config.toml
n_layer = 16
d_model = 192
n_head = 6
n_kv_head = 6
head_dim = 32
d_mlp = 768
vocab_size = 1240
activation = "gelu"
norm = "layernorm"
norm_place = "pre"
norm_eps = 1e-05
positions = "learned"
qk_norm = false
attn_scale = 0.177
bias = "none"
tie_embeddings = true
parallel_block = false
init = "normal"
init_std_qkv = 0.0361
init_std_o = 0.00637
init_std_up = 0.0361
init_std_down = 0.00637
optimizer = "soap_variant"
lr = 0.00489
lr_mult_up = 0.656
beta1 = 0.95
beta2 = 0.98
lr_head = 0.00726
warmup_steps = 200
schedule = "wsd"
decay_fraction = 0.488
decay_shape = "linear"
final_lr_fraction = 0.02
batch_tokens = 32768
seq_len = 2048
doc_mask = true
train_tokens = 189300000
steps = 5777
dataset = "wikipedia_en"
Each number is 500 + 40 x the weight over its row's rms, rounded and kept within 0 to 999. Layers, rows and columns count from 0. Numbers have three digits each. The size before them is the row's rms in percent of the matrix's.

# k: layer 12 attention key, 192x192, rms 0.217, rows 38-63, columns 0-191
# q: layer 12 attention query, 192x192, rms 0.212, rows 39-63, columns 0-191
# v: layer 12 attention value, 192x192, rms 0.262, rows 32-42, columns 0-191
# o: layer 12 attention output (transposed), 192x192, rms 0.228, rows 32-41, columns 0-191
k38 090:481562483462489532492497547484539527442485408485513493534548533473504459505446515518429473508483499426510496429513578542446469507496464489494500554548559505497465435490472530503497481538458434526488509510490514548455430417430534575535509428494462517521525499524454483515508465518524448512465435542482482510474515580393455496483488513523416471495492569524504548481480500534474503378575516445501489548550468560470472450487456498518503465474476543522582496498503473514607516475545481478423484537570530563499455473454533496593515457494464501496530446481547475558564494484552446501
q39 073:463503533514459437489510501501460575461479472489507456434440468466434459547512479491489533555547519468511592531508481496521496475472441422474480486422483480504491502457446495441433458512496481490477555444509516491569485517486443487556560493507528538547474499534619457420495484542505543463449525525555470486426483442518455550490557531479547471475425474482548459477616483501545554509501488515511515530536547505496507558518530549504417450469548460485522489461411541473489512551579590431504523520493529442494428478497456538522446515500511513499558505539502497579538465484530496439
k39 081:483448537480509535533527490481509509517505501606531522534473499541503532499510492513446532496560470523467509426509487393544459543478505440503526442535510488492478521467426499446455440486465477528474474542520528500503505463439463497488560468384521467527502485465448477544464481502536507460475474563460489522538537492565446532472466526557430396524464492608485514502570507447536492512458544541456488491453420563488500566421473518428507437510483527497452530521504466556499515501450453448480458462476460424522479460467418485548485527538433456519463502477554465583555506514429474504
q40 081:557486490473507488546419508488502497574454481521461499499505485452429479372539488440495533578492425530540399519511479454457439474458515477456481478465490484497509509467535482486501478509487529465536512500399493436565487559466463456479561463489445486536573491599490427561505471498416543447483479520464577502492528487532543492485478514570522493535523506542416474496557493482461519526481553520464469447494424455465409464486512483501546403525522500520518449521505491437572488531509535532475557536461440508475485472530553483476521516437555504487458542512516545503493462562472538489
k40 087:497541507543540599527488518563491551500514526506480474442442596498465493449529503491524483516495463539497433575465534448502450456485470549549541492540466502556561511556510509513518471567471505448471559607452478487530491477467402437457503528479436495545584516454450509510505412432499503492552440527449493486510554478535587507535528487514469472554504567547521559444498459493448533506557416508493543500572534470485574431511487469486501561548481527523450502552575495540503438566445525456480458526513500469419516513523520468453491493525494497487520552513475463495475478500509492543
q41 085:533428532555534517407494458548519472527493490412514474479529537537534564503553422508524537478523460505505516482491481529501507545503526515487552451521483489602491516479452492556463545470467514526519499535528484542505453501514517604565503591471511472505489454474510501508417477475503424511498493454478452478481522507530468420481524453465547505440508480487459452408566459590535514547515509499547487477472438554537549433484468491565522549489513528553469497430532499548454504554451540494492527464451548452476524517508487521397485505507626415520501500445463536462441504546466473514
k41 088:492463513432507489468460451582461469522531503532553535468466503601521425455523413529425494447509502533489428454455516563483533438395552542452480548546485589556465549499548481570539489556473501542546525468478481450494455509519551542495507504545462465537485530463551478503477482506505582461536495514504515503526518552492494516473495493517494500509546468502459428501572492502469390470477530509492534406505466504506534488483501503568498488471514528518495453474466551534503611553550468488467511470557520524536559555489489483453509494537564523438520524450613532499481496492561452487
q42 091:534446523479524475542490463554450486486516462533465515500527491486503500523474519495451538513447437536431416514542529427548461439553560555541528409590583525502456467533507514479514521524519442479478441473486491589501468467488503531513517527521451486537454495559551508514496489452449517509512555547419535423471453515505534536491577562495472501478447508503498475514480476495500471560548503458552549527583506522460586490497580512567510496481533467446532487499492573523500493594562515465400501499496445538470478460445429503477464460548521498504549508556462496469460446578447507468
k42 095:530503516537485496498482495490489524548444437493513523527518532549451502544429439470469479446520534492504454555555450480547469412519408453510459425569522480492515452465486495428476524554442585489486476480527515502546461426595448476592565565552541449518460543555536523450476448457527517493501492517487536515480491507522467546524540596518430489456475486445508474516541410504509510502612535594532482507506485522554595435497488489521480484510518520524499499520483527518525540454491457457464469496494545484515505452439466509504533424466439449524476496508485468468488543484452490577
q43 075:501479503503459478492575480551482436500503531434474541509459564557539549522488451505479530504506492511476438520410403578468463560507501526452454447526546484536487580491453482512540517563499448509512595490502466487474509575498521529496482517466512511524553508498549461522502518457469372577539535528493492503490500522476439516526570497528514521472547510464564490509486481521534475569479458444565543470549478473409461508463493469463444443484464453504498490511431451445495477514571531485519459461473510517408465503569532488461507396468589505476439492526512466562576516524479502512
k43 074:519592556548479548525512492476481489474462467410479537501479536539491497520499443494501572512484464490557495448463433579490570556472475510523483464546514556533467564442510465532503423568461450559573515484512405478484516488466478535573545498475458496529479452474509531518510507511545492503469509521488469479560513421548520452593544488571474447500508526506512469488399482504533555592465461447451430471596470564451489509492522491487504514477497507464552395494544524563504539486545498477514436456540469473417508507504524480490512518527458484536482514498552419526532470455494452509
q44 081:542490508551505566480511521484499533479490539543551482494525480525518516518501558558477520470496534376518562481464460508539507494506443492489525424473487485472513593530486478487453546497483526461501550499467493425519584494457500497500500464535499458484555444447477560455495474552481553561582503514518500512440492459486456438552429418513495444502484488464478517477479464506439469393537479557495517478552523432489513526505475549548529552525483495524415523489462455514490576515462442552568438491413482502528552490553559492468470517465415588556525397533515522521462465487508453519
k44 083:578547448531485527507503543400452556512496502549520411499507409545526496461512504516545476457524499541434511551503521488455506492544463484470566425470530517443447470540434485533526464433533479590485548479452473524511503442481536469516542480509499534415510493449503540516570579578467536517490486570479485463522506523485402509527438526501532501569438562527575504463503482541548483505443405536544494527508498463503474526510567454468520502480512453522465482443460496454482483517448527456498519516462464470522483480527526392514438483543495513538534484557522496509514453451579458449
q45 082:524564465497556478455495507490517564566459513485467541446525507454546468525563532524454528482545528508527467473444450425474553519554496570492538460483442515455511529564493513485480547474465485462463552521408503423542495516569408481477505538474490523474507493561507436415541447477464536464466542490567578546479487539485509525435519531488516534468494527511462501486516494486516506479460500449502628473578418585481558468504507480493457445531544492507502463523513493523549464513480515540411513427591563409489528450464502511480452494502507504498535474442523467494455537477436499459
k45 085:478487430514431520543484532558505501528474464499427555468417503542495504487546570476530532584435495608476444535479477489506532450485474462480520522491438543518489486521573471495470490533495459450515512471518472495527522531533486491467515610505460449493551459478534516504482439413533570535566514524500505559496438481531481544454487530542500469504505542493508506455560459549527508478457519383552538545498533498492572515472528505571489560603510561571507456518484511569551488524509489509429579468458451521551540492469455587509497520518467512530427507504427514499489482449475534505
q46 079:494527527408476446491494543536497586470538479578459434484492497536487538474534526551415570484518443482447514503589567443532546459523505476507536511497554453460437595518492502492548485490508492504476535552501496463462553479448481495453410470532471445513477483446548527507528485531512487447533484536490523496430535529427526460554433466466496538515470464479530538522459520466518524362512442513465484521493551586535412442537508527444547566504425523485484527513476555447480471501509496513508488503497502451517445553544429531542514469493498505428505533467562469487539488570504526486
k46 078:508523517455549521457526567484504527537476492520511484458519477501470482501552518516507437491484486464476546455504496537534526473512524530423473494433464449465501527495508455515456544527505425492499558509522479490507511508566548549503462403484522582522518511437448532444553505538501498477469532502514405431510434481500474516568416515473554438495454431462485517546496508515453561519447520503446447591524436376501494500529475482531527498485551541553479580432501491496568546445462536518468468535493506549553481498547466506461478521524470399430510387520576502472542511495539518452
q47 082:504498443445485511484460531511529471572436452577440497442476496501460494467536471578470548511475498517492456514494541493569478421525485486492552406443513498474472549456550471470491561504479501463530532525503483510457473484488424479451516437531511500490487459566547482527460455486552499519562465556481485534487526503535480391399518501572480476519494421523454504448557524552552575529473485494453457516420482423498613516557509449450512504529539593511517400532469492497473553460529494556486525519545551493514465471488497498571499521507442467501441515488531558454505500481515548493
k47 088:484528450471514454534500557515479457532489527552533458549515447404522417510543532532480484485477587574530434546466533482459457414559524484577590543474500508506541506523444515482465500544507478459409500552532455550470513526504458502444508512489487517519479451496497523527532478470516542528589482593499527537456510518519448492471557509511493494485520516557522502581501525496531555511492536502484510473533496514606535405411469534459512551515508541438508445530540491481464568492447445501563581526567513527534511504524536504409482489515515429543518498439501468451432530507472482532
q48 082:511457447526521459473452534508433512536498452471509558465473522445488530470482544443493518510469469541470483555469474539395541511515534548506484475525471510543483604541502399537453533561543510524514444468554540522495477473473616542495550525547516569495532456525532382550504519536452518530497483480508523525438478501503460577543511521507500494524493411537542485461512446571548467555409483456480508516466497586484504486465502543467442495533546516493542490497584448504534513478493540471502509460577543504494486567546531577434424504538520506534481501448475487498462547478488434495
k48 081:493570388534508532422534431445422520549523454428534456469509522503453480476485542545456583483475419504525481509526517499534520484478576526462492493547514488554480503521536410477487499571545494543491455471531525470478446536525541492551453466543477444498535446550574472547479464457492479508463597486580513500503434533506559527571536514560468519485499524549523507547502467468458500495432513415476392458512442568506530483498472519496491516514546484514482507509500420474539508499504466565466461415475545512468473545525528518476576500507578476538485468463459513470537464492501488451
q49 076:506534502478471547478474518538484541458501544428517503495441487545550501398457480544515479490494488496453462388504570478513489518506502512474509549557453517479419553487473576427544549478497511521438516427489546497522582537560571540459469482554463450457523497503467550486551473486509515497525380471472478503510481517486502539427499485524599509433517521569471420521440574511472469492562553514446438518497535531500496444506493435459563474466473551473541573478535461533463400490489495520521495466520512498532504447533432485499488537452510481472503507551535512588524517508477488549
k49 081:514427515418530488574484487533513517468493552465565524466428530495487468434534487453483518476448509490513516544460451622481520524523502461468519550487456501482482543487422503527500514501565470517492551518536527535428503539551455496454524511474442407471450440514452524429506472538439464549474440420508471521562542563418470517481488487487511482444511445478503439435587463490595556546467506517512490473479488490477511474420497535540479460523454494493490581498491471560408489524561525487557465525525506482529557484455561489463464516481541466541506537544470462537539473451495457546
q50 081:476488501533566519450476428456541472561463480504550482521516438532507470497540589473532507478448492466443493481519509567471579464535547561585531463551483529555444511552474508476525471489530511485465558445535414569475491563496503496432443534465534503504454509525497491526490485537506466482516515473460430465532510456515581539541588472519478484471428497565488508479498480519510537430462482479575463464449561450495575494432475453504478425470510455470501510540489540425463489476520414444518481372503554535517541480489507490486523449537570476476453533516563470513456486489509529451
k50 077:519454442522479507483536483444507466532458560467510455596525452533524444469517443431422505576537560495511547520524473562442565424501482503480446503537448535552539518446416498501525469564508537508464518523542499443507475494559566438495485499551554498472493470530475513580454529468514558442406455514480564469594499480516459566574483528555536530497486459494471503556465514547457435536558484463498489480469549506553501405452464510498456455479494495516528523552533508521493426510428463539503498532495487449503454475493515590505456493498546497521499481419519440465469513477496470490
q51 090:552444508500492447494435539530477432465492504396503500480445533439559502450617528498482499420533499455528497502496507546523510516541492473526449451555475437554504452561529489460547525528554515576463484502567596473508486498529563549519534496459517522484494498429462497537491565504484419563491526429465499531520520525602464540495538503546537512479563467569441513496478506497478484542454557543533481456557449551507565437447473466469455493438474476467451573476492478427472495531496491528518467484552488446444498497527490567435509482500463537522527451537563511465498477511479497559
k51 092:483490467444470442492478534577533484453494517492521572414466446546513471484486467501565542512488470466430500460479498533477529430438470471508428479555564498571458435527471525549578554543487539540533487495522462432526494654451481529469467506516517469510560606546510561504506530525486439487471489479514568496559513541560497486508514482547506516470555577494493542547486469536500437520459462471507483498481395464480503498520539440539487507472530547485535540488448406537470516457527489482568434455522495459554538501530526468520555497509495555576478523500526538462519483488483463517
q52 106:473495489522598477469497516482447457534523489425498527525469440516462480544488451517518548461477479511511532539447453541486531519451465486524498490500463516511473504434472490439562497457465498499530548515582529526497402536527499572536476490434523515502577434476516491491501511510503441526540500490503461502538466489587532542461543470473519461543587508489511486485488469498509566567458576521519459462458424497444579512464440442561502540475518445491489550513500471483541482511462438507565498474526569570536597443576488613513427487501540479555523520493455549481420511480518420489
k52 100:463438447449442466568421535523447512459546536473516495490541505545483498552459496491498534513487504516498543502554481563483462489518475506566547535526496487566499537447529486520507470502475478468546532555509507465412504535401539510529473439426435496558509487469546503474489524434494482479502520522563536478612427492571450567533473560456527422487567469580491534531476479535500405506474529504579508470483486517463511536420523491546444530464483487463500515519480428483497477553477525505580535511531583489555545454507518477543514447430529477511522538457426511459453505456494452456
q53 089:496556389421460498543502624504474540483482489508471525507481519522482499516505574490491525494521504481468493475466476468523540486528477495472473547468507499531453565461512541489517524549546481424526452464515554532519512425528532586543475483517560512549499481506486494473487522477538445527565560546528521476524568435504441527541433536582510495461429500487530483454447492554492551458497585511488430462502553567555527450504521462562502479507511592509530513436447452474433578482451477588518528415446522462498494529535481472496463464520511427477496470496580491489512529588520517500
k53 090:497516507446545474475512535537518501529565465482433587457546474451496474394582498550475500441539538561453504520480465519516547495510505463499516533508500515502501539421490531472489498504551478576508521467568477515518428519411559510569493464420524467451541555469440558529450500501534448534517529594481515491497584503495417570482423505479542496489507444548581532517526485530511510494478474498452537507572507541563403514458491490498456534547489499464471531503439489450482501502559428488555464493467478539534512439509528513489540429513554429571551549460541491526505502470512496483
q54 083:518421469543500545561579499543555484473426544469503510541513503520471547521478515470452481472455547536469551499490497473503514450508575513517493494497510573471573488459462481465521485516523428473436451538505575437454528426483515443465449501507478516499515471578556505549512569469493466502491506548443460415519547527500483475488491496525466492521513495509412466533483456459520499545481475521525483420514496576485581573518459516491470566574462520513521542510458520531544460587523500448459500451380437494412437480468491501478473421550447510455496536472429494463473554496454504495
k54 084:499512496544469464481579554555517498510504479499483526517569574486516529491482477528497462505490455593536551487559506457446533496510460535500482523554574543590506516539529462498431544430578495531498450499578531484508471404519515510586469491525489506424430496525602473567487483435498430491482486525485415522552507526509519493536519544538499516455503468426535500499439481533499451509447423493511498516584487525427491447482483518526511524598510476520521504546471470498537530511527519515525422442473496445509480545436451484444448488490432506526453484425509473516460562530505494575
q55 087:449486452459491527506455515549456500434493468513479477524407535441456491417505502506491557504538525466499461493536471455450537542516482491516498533520560494566413564555462495450547506498511536473481447462472457461411500490528557503525493529536527524523534452509447471425486521470498445457519506470531570563528526511494447486412456476542505508491543462525503502578536513593605486545458443578480464469508423513481508466497452530526447502494492649486532432531559430492500494538440526471535503516534453464503458529536492474542460528470460496537535530517496483547529549441444486513
k55 090:520561500502502531514485539481438485461530510427539444435471531429529425451446491502578533446459468534577452525452497515545511446477507494429503492455456491515471498472470476479481477443454509543542492487470565554438594573456491542460491500490501529541460473537496371529516479524460513529521529499463528489537536503444541580528577553434574519470565518553504449570513495463481486538514530473495456484534459475530485483485443426487499449502447559423527516430482482488562494526511489483505511511450517537544495591468487452474526576520464483500457467531486493543484458465544465420
q56 079:519496505479483459481436540486456493510552507536472492410535478565549451477510476437562480515429527485552421517477542462470494536528473446473506408462512532527522473493469478512437446493521462479502430531524492492455487540499571508514508502492504565535525435465540524550517490499490508491503568535551425523504527508496519539498544540561568535503448510532528537483414421479553478498454536496480386440494526444514522568482524523476486532514509485571488518411453507485382498507502499445535524445516546536577444467521438575544506442558414510566446517475464515507505553490475529515
k56 084:481485519418461435433522475469544489438489546562429463507487493537479494450474471514497522504484472468490420534453490454575467504591528507549564492456424517517493541508498459537502463521572457545593441543491572517513466518500535503484557474500475477509498449519449515512482584541491453502445499538542528524457525602527425476503489531606526499504523491557449466535504501472519472408499477462514479427467507513520572530525485507428495547480481526500503464548487517465505484440463458466530423450562510526457501523470443559478510512407465482468519455548442520459475424558520528527
q57 085:503522418471501520478546418464472530485504477524575469514528510529417548521478474486505550564565495560474470531527489482502512475406479506455584424474525460517553456528547511498549417487469446503586468508530554525575430506468417479475493486476460520539455504452510521485496470561545465436501528438521471486414517522493416502595511461552498476477480542570441495479432516518513486573524487499506499470457527490479521536523470588497506541505525420534505466514501489437490563564511498492524499495461534563559458493429553518503477516484531441477511470479581501476471486443515582484
k57 080:441406458514494472534534424493458604467500495485553495503507439419512533516503495527515483482494446534484543488516532504441473466526482536438546535501523464538433503503544479539507442531517500450462440542495550505528489441506574423497500540524455532498526516479500601506583450456534547449502516529613494539497489444514437525536460485463515462483453543491442545474536443459514531500518456581501497516551465511528549480469452581523566549450458542563520480518496508446452473500460484523446442487464518531469446511496502488447551528502455463474453552504510477496496562510610567553
q58 090:458530553511503534518564483490543550500456468519477548446490504529409457410526499504469457475457413523488536502517493504493462568539479539458480538516505576498502513449443473513547412490503595489431507535434509474520516501498495470468540450500502529488529577547531434491432509503552480518552543514540507603540490495501518506563570474446481485517520541514510480489504547438538470500522528465502475535563460483525439482549596508460508544528473413459469538572553509435545570532523524569497496478487505503514478522462582474515530453460530457550479564579512533542457563519577497498
k58 091:477548512527462508562547536553462479526551563545467493501519495553496542420564603486483494517516501499503543496513525469471496522516509525398452470484483598461547500505544531495520453439549506441499550494488455444530550437551463478460535487504512417524443487532487493509524510437447480521550526456485521507483482453478478543473510434465499536492484524487461557478452492523493464502439350557504522461508525546454512475455467499443507518469577459435519532496627479473451519505412596540463458512531509518520507532471490470502543528516472527532492541482495435500503470532430562438
q59 082:506430504500577585466529491479474474471547550524482542527431486489518483451565483478447536479462541565508541511466451543533553451427442433529493527543528479521448507483442551496493522451487545449531531489546517481533442535505531551597529533527475478516493508435523496556501473465471496526483604561585409447572529538495507463528522484517493494443593460497461513529420547526514473497515537536485474560521487467476488486500444480517515457470436463520512470538519506541492516550578560428568482401485545525495512549551489532426500517495546458486546543472492496490500543547472484570
k59 086:529495521511525470558488479486516471486438473561514513552560517519491432470490455442539521430494471561546568496504481557484467469518474470509509527416543503521467459408480545459521474470483434503500527521466495535534447474458518566568531383488507489474464560558505524547484500519500472491432619504537533534577514513571554512458563534470552463475567535544433548507497549478472530583539483569508507540438419525515464509512449472511541430474455516507462496435530496510446564537565538527509479420559479558524506481507484477460527466515538484476516451527489537545464452475479458517
q60 078:550529587393508552491496504541485482507448534482460431451513556519519481476500472565479531476493494516482533490547461459496509579457476473499519510529426507483512544532523511513514528459551476532487492461467522498489463512552525484522488516487463468461452507485483575392557566427529510570472571575509457505577476417541493532504595536456495453472537540557495516495481440441515485484457492474517498509529477595491462478410531541438556506472445522528547458534465540550533422585562469480562480470418495519427524506478498552475543565469512450485473544482502517514469488496489459458
k60 080:556562479479509500531517573516559519441471499504505498540514509501477483523494451466551548552453454498505505496525502472454497560410409492432545500446491482528492477504545512499531527486515521504545524409473600505516569491475516519604502521519508502483484520549536514405516574595516531568494578516516484471579498472547471539533476504533500516501532537540492565544547470468554534548475527543600553461498510488437500492560535485546440541468508527531507553510468513548569507450557512518441449495544535438588563482452495556472492498500452415524510507460547498541476519536436514508
q61 080:449489445464562466479497553450493523539455485498497431524515513505487498431548545488519527517497523458475525506438442503492505479570559465423478469501505490520507512508548489525510523522584429542433446563545548446530543488466563474473502539518526490488455538481508467498503544609466497406526514531542479522498606510512488474412477547504510540487526542487519537458469521493468533487464434510515425524514516473493488495523555572429566431499485524543510474473573517499458589508475507486414561433533468559537463446518457510554477477576552545550504525507511473465397525498484571524
k61 079:475554537526519500461558509476528445510537543456462518472585512525554499469441449429504483492469542467473482490465527447489531451488532533467553489433523567509514494532519475481411432446527547513510531531476478512508558541524544549559507470526513432509534562486424562517509505562466548504533546516541444541536525531485513539498511471531593512488528528549488422572470510505464482472553547516429480476543486528471534503474537496550466495549479503515514499563534454457468518399406518443489523498509421587475494424569420546461495520494510493582472447501497556560551509467527456552
q62 089:486410545428487523533506479531536466545485539560456535545481508464541434439551415450536499527453518452519482627502519563547522525527544532518461558532433424502475498500481492487509554541478551510522519576480531523548504539429465504586501481453405476508541438428481489405509513489451509524444535491487486475442533499524593529506489576501516504542504602516473487439523484447461513505515465545521480492519512527470506525494469499479480510534554550467476588508470464523529547465462489512521491490474502503428445476547477553522554495486562458463518557468496459445523531487446448541
k62 087:449525508463492469514468483574547461537477546514476493480511522460500542490536465494461477517521525392497472466496554504493487479412479521500514478501480459475476481507502507445604522513550404424514539583549539573499474538496568521441468391533465488493438560535546493458500552493539479418504502533429524511526553520515535504537464502530496472542512493471490535513435459553470431462578503473461442538522514483541496545496529474446578590502451538486421502550476489556550484478517474486495481540529534465492442485431434491511473429481436532473575554548554494475483529450507451484
q63 082:515503479502484459516463439537512480570461469461488600444474521547460540439525498543469403567484500484499454507426423538528495563509498508553434466474415446490473438586503508525509559516512497559516553542523471495526430487557499481447570491513549481463520456458490543577487478473511595474457462409508484562433485470478454531486538429533533520502504501491491480553512518538527495482543505536473498491541457451442509554595527542520495484520523513490481505486524532556484413539542542547473486467548462552497514521505577423498566510464452454473530507473563448523460498504492452536
k63 084:462451523512502445559537536559523496496534459514459530502484504454499561524519505514526477488543477538531510505488522479474421514547526562484480482535554485463449527532488480511540551581475502447540492502522445570563434592459497546465559577492476460475575457538487486484595455500512543476395426439517550536532538495534499514494477469589421492490439507448529487444403513526528521506497515517509467472551429537450530477499506502579489458586534502429526524505474507484617500514531577501475556527455492536501586523502511504517489524446545540483518518503490467486452453446504467460
v32 085:400542528480446564515435478478464514496502519528504442425548520439554576501477487540522569504465468526482478497481526531539539485463522495587537505506435499436500449513471465490465503474498445540489470543522509572503480502499566511528456543574448427522540505517493502525510440512550459528434531456534491512554512408436485546459504540459509488498497479502451544533436511503476467531444455434479426475532454557593466532426522469446483551536522516480536507515527564433492527474569450510430535538564479500492527523584483522525492550484508422524582517529428520453498534518468511544
o32 087:535492506521500495418527502541517475536423502488487573521462475444449528458554508481487502500452523423538490531472472549456472516499445456499504477496506520525482541473572522514518487534490569445523510537552455517450446503479466519480547418439464549454466464509493483467481509512461437464506490567486548472493553492536545504411594533491428475500519503540525537512493477498472488516567544507510512520501492498392522502496438524503481462544475422574492485569508510463564414533453512475516480477421549560487523389509556517457480457447494548406420538449468454514446464460476419493
v33 087:448540471502503517522524517487480498477466512456489595558471485509492521465582463476478482448563398528460456491577444522554521548561486591463500451495494589489511510463447463542557479519421456507430494521521505471501463471509500520520525591550479460465496478518510442500415485448555528539487493449481486537501463507418516504552539528532520454542515481439572506499486483465457539533443530412535489503450467461434498492593508464486522514588494454557480451594494502509496474486508532451502490468461516521540513502467521482524402522481501591557559471526426473528481513517456518511
o33 098:507463546538610499473503483572512416478485538439417478428462534463566563493445422443530500501430600489429525460456516537454521541484536504502504523502545501538485504556468429475541520495574507565488516475510498559476543520528485495482475514484539560479512487555500447506403513560474460498431487468490517561563489504588458542504519477469534476458539516518492469527487423505506443454442547583509514501465450539471555539485491475560461529477520461461535565435537504497578473512523522550476476506546487517477559509548484533478547485522464439472499417458472536471551506498480525502
v34 081:433520547532456517501497469479530570554504516579561509547482507515525486586519521550525468507491510536572529436510539513536477476474501540477418478582480517476454495466535504520492484459450599428439538473517536510504456441487550425455565540551458549521491490544530512510553494493495442446495579575561465534506496491507538556486476518500490551409459495446476536511540531531499464479503484466505455526431519546491500481444556611527522506482586462455522560525528518613519588466489492469494466512497467560456481555501505463421480507548457482520483519517533470503536547528514495442
o34 091:444463518465558511517520489457486464515506492436428465460547461456465487408436537455500544490497546460492465549488458497540525407500493500519596484509530528519555415503515550471540447507509422466539530529506428478461544527521465513463553447490505478543420445498466501527496444454513532481576422455460482569414544549457497403492482538509540493602477499542482487424504482468487566510497505562493500473560514522485552534505488447517512494515485486544498523520519507479528527502430435512560608498512506502571491504572525562551565471534530508495451498526532468508526564484463519514
v35 093:570521476534545434582484544522451449545532525497543402473516432502490482482488519541533511505545483424517492504539492466494449476600447574484532490488480490526509487499475528528476476483490505562472487429506507458542551456487466472467563468515491553472481523534514468486491478564489524488436533457517508445431532537476475459559503525523454478448497576553501429461574537513489515552517499532468563516491480489493523459518487472482552540484481545458494502430517544500500452522489566529484455500424498455409422554453479564520494433545537566548430502438554547527494390479544546571
o35 098:547519466522457575500553492577482592358518449466476499546447509528508445458483521547488444489567506521506483455553506503488506540474500429471520509531559564518467571544569522452509569536529508535549446497438539509505543536475471513480531478516500476551516472520535429521568576539514466541523406537501566524498442513489472553549494486565495541514526495464518555489590478531474500415513452466516479471490573458516472454539577486482474429500491528530549501488429506546500501466523468551517483537515458504528491562491521436467427519483543505504550433542469487537494499443554479503
v36 085:518462504527555493526435464505448461510512529497517498452544572503498470477597443459460563538564433415453477537532524517479575470477479538545542448572531497488566543461506537500469565514544464552504479495463572456567548517526493518539536521473460482454521518467442464554515426486476474506506453440508554503540463525593508511530513554546575498512524459520473485522479463564386444579498445451529509517497469504510542493520481424471442498543454492547515516525543416447486576482524500533513507564460523475499499481547497511474553494462499512556549448504416498570497492469549506505
o36 091:429526513482435477425533479554509503557505509512477512504447514474531479448493549557547490473518488546483470469491518544493475527517566490452528540461405432541496595493450463425528499592519533545426501495564476541435423573481474549536466509485513464421547552449513486493450499467467425525520489541515465456497491443529434520468542486478499509413554531525475490505500530425509574499464529510477492506474481471508475507499483496493446488457546553465584526468456456501586494506488476550517465494527434451481457482450580506514446470471450538518599477488497532447526450477512421551
v37 081:529492487483507534522451466495502515604451518488446554468455532509497551539459498566450538452440437440433529503546511503491463551486494536560568534487440502455536464482573428557460548491514489530506531488473500516435570495558472515538440486548470463495436610461506472428475506520422517469521518519550552483489460488537554515529488502505491556502468503514470524479525444482460454429500509434472512444507493438524478513502501393533460535481558521480565535529460567456451524513525464539479448542532547470558540502477518453537511470453501559483537493486385518480493516468447475587
o37 092:487489478431510490472534467541552485421513526479583469535543507479504483413536529523524526491614472502524503493498515551446538519502428469533403511501446517513478489558496593492522488477459570509430526544516556477499476588528551612651489493526472488465591486498461561539466600524489458498513541451458464495483487460473439491526512505492506533469523477449494487509474487521530431506566483545530469469489430543487495498540482489479497556501437518513454455500491518525505499455425476468522481482524439470496580471497531518444522508478547503514452513456539545469417457526525477498
v38 075:484478530484525503517512535505549501512440494498454532452510500505521459486440490458507543485462463547449483413599544510468551568571495471529482460459475509604505447582516521460504495498516472514501522498462486497547447495549540480518578521510506429494576604474501473516401476506516441441528520491589539521527452512594429514557501505534540516471476465466501548529494491533492495487454497421477549595548512458498513508538492483539466566443471535528502494519518497479509458501545533465494454500506603504535455493510514458464516468449438517448550458449484491489488504416454614460
o38 087:448532462497539452537526507538512458459543488527541442563465548503480526495565455558465494520541495462562550560511502571458512505481520452472523515523468510439495564483467434543501500548428480539471507535531484510416540475486498503462449452492427485519508437510422452549500532404421532505484506509449517522529521509495491484508551435435472497517527521522492418508479435530505516497538509550441466417442437531454518463385533489486514539540488519463551518494484441468523494511474481572566423492477436513516537512480480563515542495534544460555506462593481498504530566566539420531
v39 099:552498551450495566536495475496474421523541505347466502476480522473552497526514464544480516427504496460493536532489409563573526474523501510561471481526510501524487503542516546533502496506462546430426546490497517476528546488481433501527453515496539459478446495538502460512420500545505483473441435528545535491528453430551464528483497504538512465554516499518457551523500513528453410531493562471480477471486438509458466468530531484455518596552533534535523535553476459501456460562489574546475493543449552427491501449538491537555485561445596546501535587539447483537479472495522515514
o39 102:533463468532517526485448554533435451486533515522476508500519532534557504492550534536548437535561473588452519505449487533433472601450431541526488514521504447559526505476535481484451503478527458527547492488425551500446514509527538539518553575438470542471553510480488455520573522457524538593501495464484513494532508480518495532499502483461521466489612538464571465499441446439539477598528534504466526533510491407530583518490466495607506458476490501437483458485486459503566454555468476534563498461502531473443560561490559520458494536454494496478482521449449545511518542476467530516
v40 080:477500495453438492530509543476490495546540481474550570474499466501517567578545475523541536471494519536575491520521513496482477494507598513544521482436397522463527447485525454536517521500502514466504535464481549532512526481485565448544560473427460477494455467529495464520504550432483469562454490548526497477506497476509488519530468545487594493478494471533487487545549479474555500533499406466575506500567477460577557499435540479527462492534469481419497568473437440465487550467526481493482532484563562542520497474483531517453467485491554432491559486528461444480459394485548488358
o40 089:538490537546513529471480434441505444479442443545482511514457531502512438490445483500486563557549484458455497490420455520503481478447454489476543508535501408513525548460496554516456464569595493535530468514501476462433496478489429546456453475529517514477500512460489540522529513527473580420571569540474431542506498485455536540478562486518414574489427500527552559433419492493436521484525493515499483486497489476508471510511504520512465492522489558537444541527607539554579469522475445533509439482456483451488523525541490462533551447477533512484436505430479503561528527538564528555
v41 078:462557519544500475502546515552473462514559473515466498578499524559570503496488453451552447475513471513506492436498478482533537517460551488516528510458558523458489539584556553497480449517432437470412493510513490479492462477541526485484484493520540507511500514521454514441468488437518554435491483437541478544540499558479483489523547428451523462565468551507524483519543562536536483403383580509452497501511507576421563541462557569528543507537497437463425518534468507512523456456478489469484496432496464550442414559502494492462504456521504481451473513521541528524518400484500519439
o41 086:447496567532530469506467549489559484451494426525451527476415516494476542439538539581447478536422464519527461592458464539490516550536513537455458505482469495565540469499448445536490500486482513504565450488468483449493505472454535476482537460493481434517511462482527385538555492537438454492476517531460535472452505499492473488522548520549492524498450416513471491506479533445459529541553494559531459500509520479573518512516480486499501509460507515503475541463506490520532528479503535552431452588526510515512513435535376477565590510578501456489496485500519454492587608520464441470
v42 090:506504557477485545518533498488484475509501466514525471602490498473493488566516476564520440494495611542545531541482526535502445511526501458535532555519547501502507483501449568467531491456438538545438479484477509497461501453548454488515520518493429479455438355500551491506503582524457533466479473465400496453525494532516485528512442593510458509484466536574471444530428513487443436464548489496472443476424462538493474507457518572483529471497493457500462467562565469475491511536432513579489546457531476491509462443452456505511496518554519533530423480409456487541535493527528460550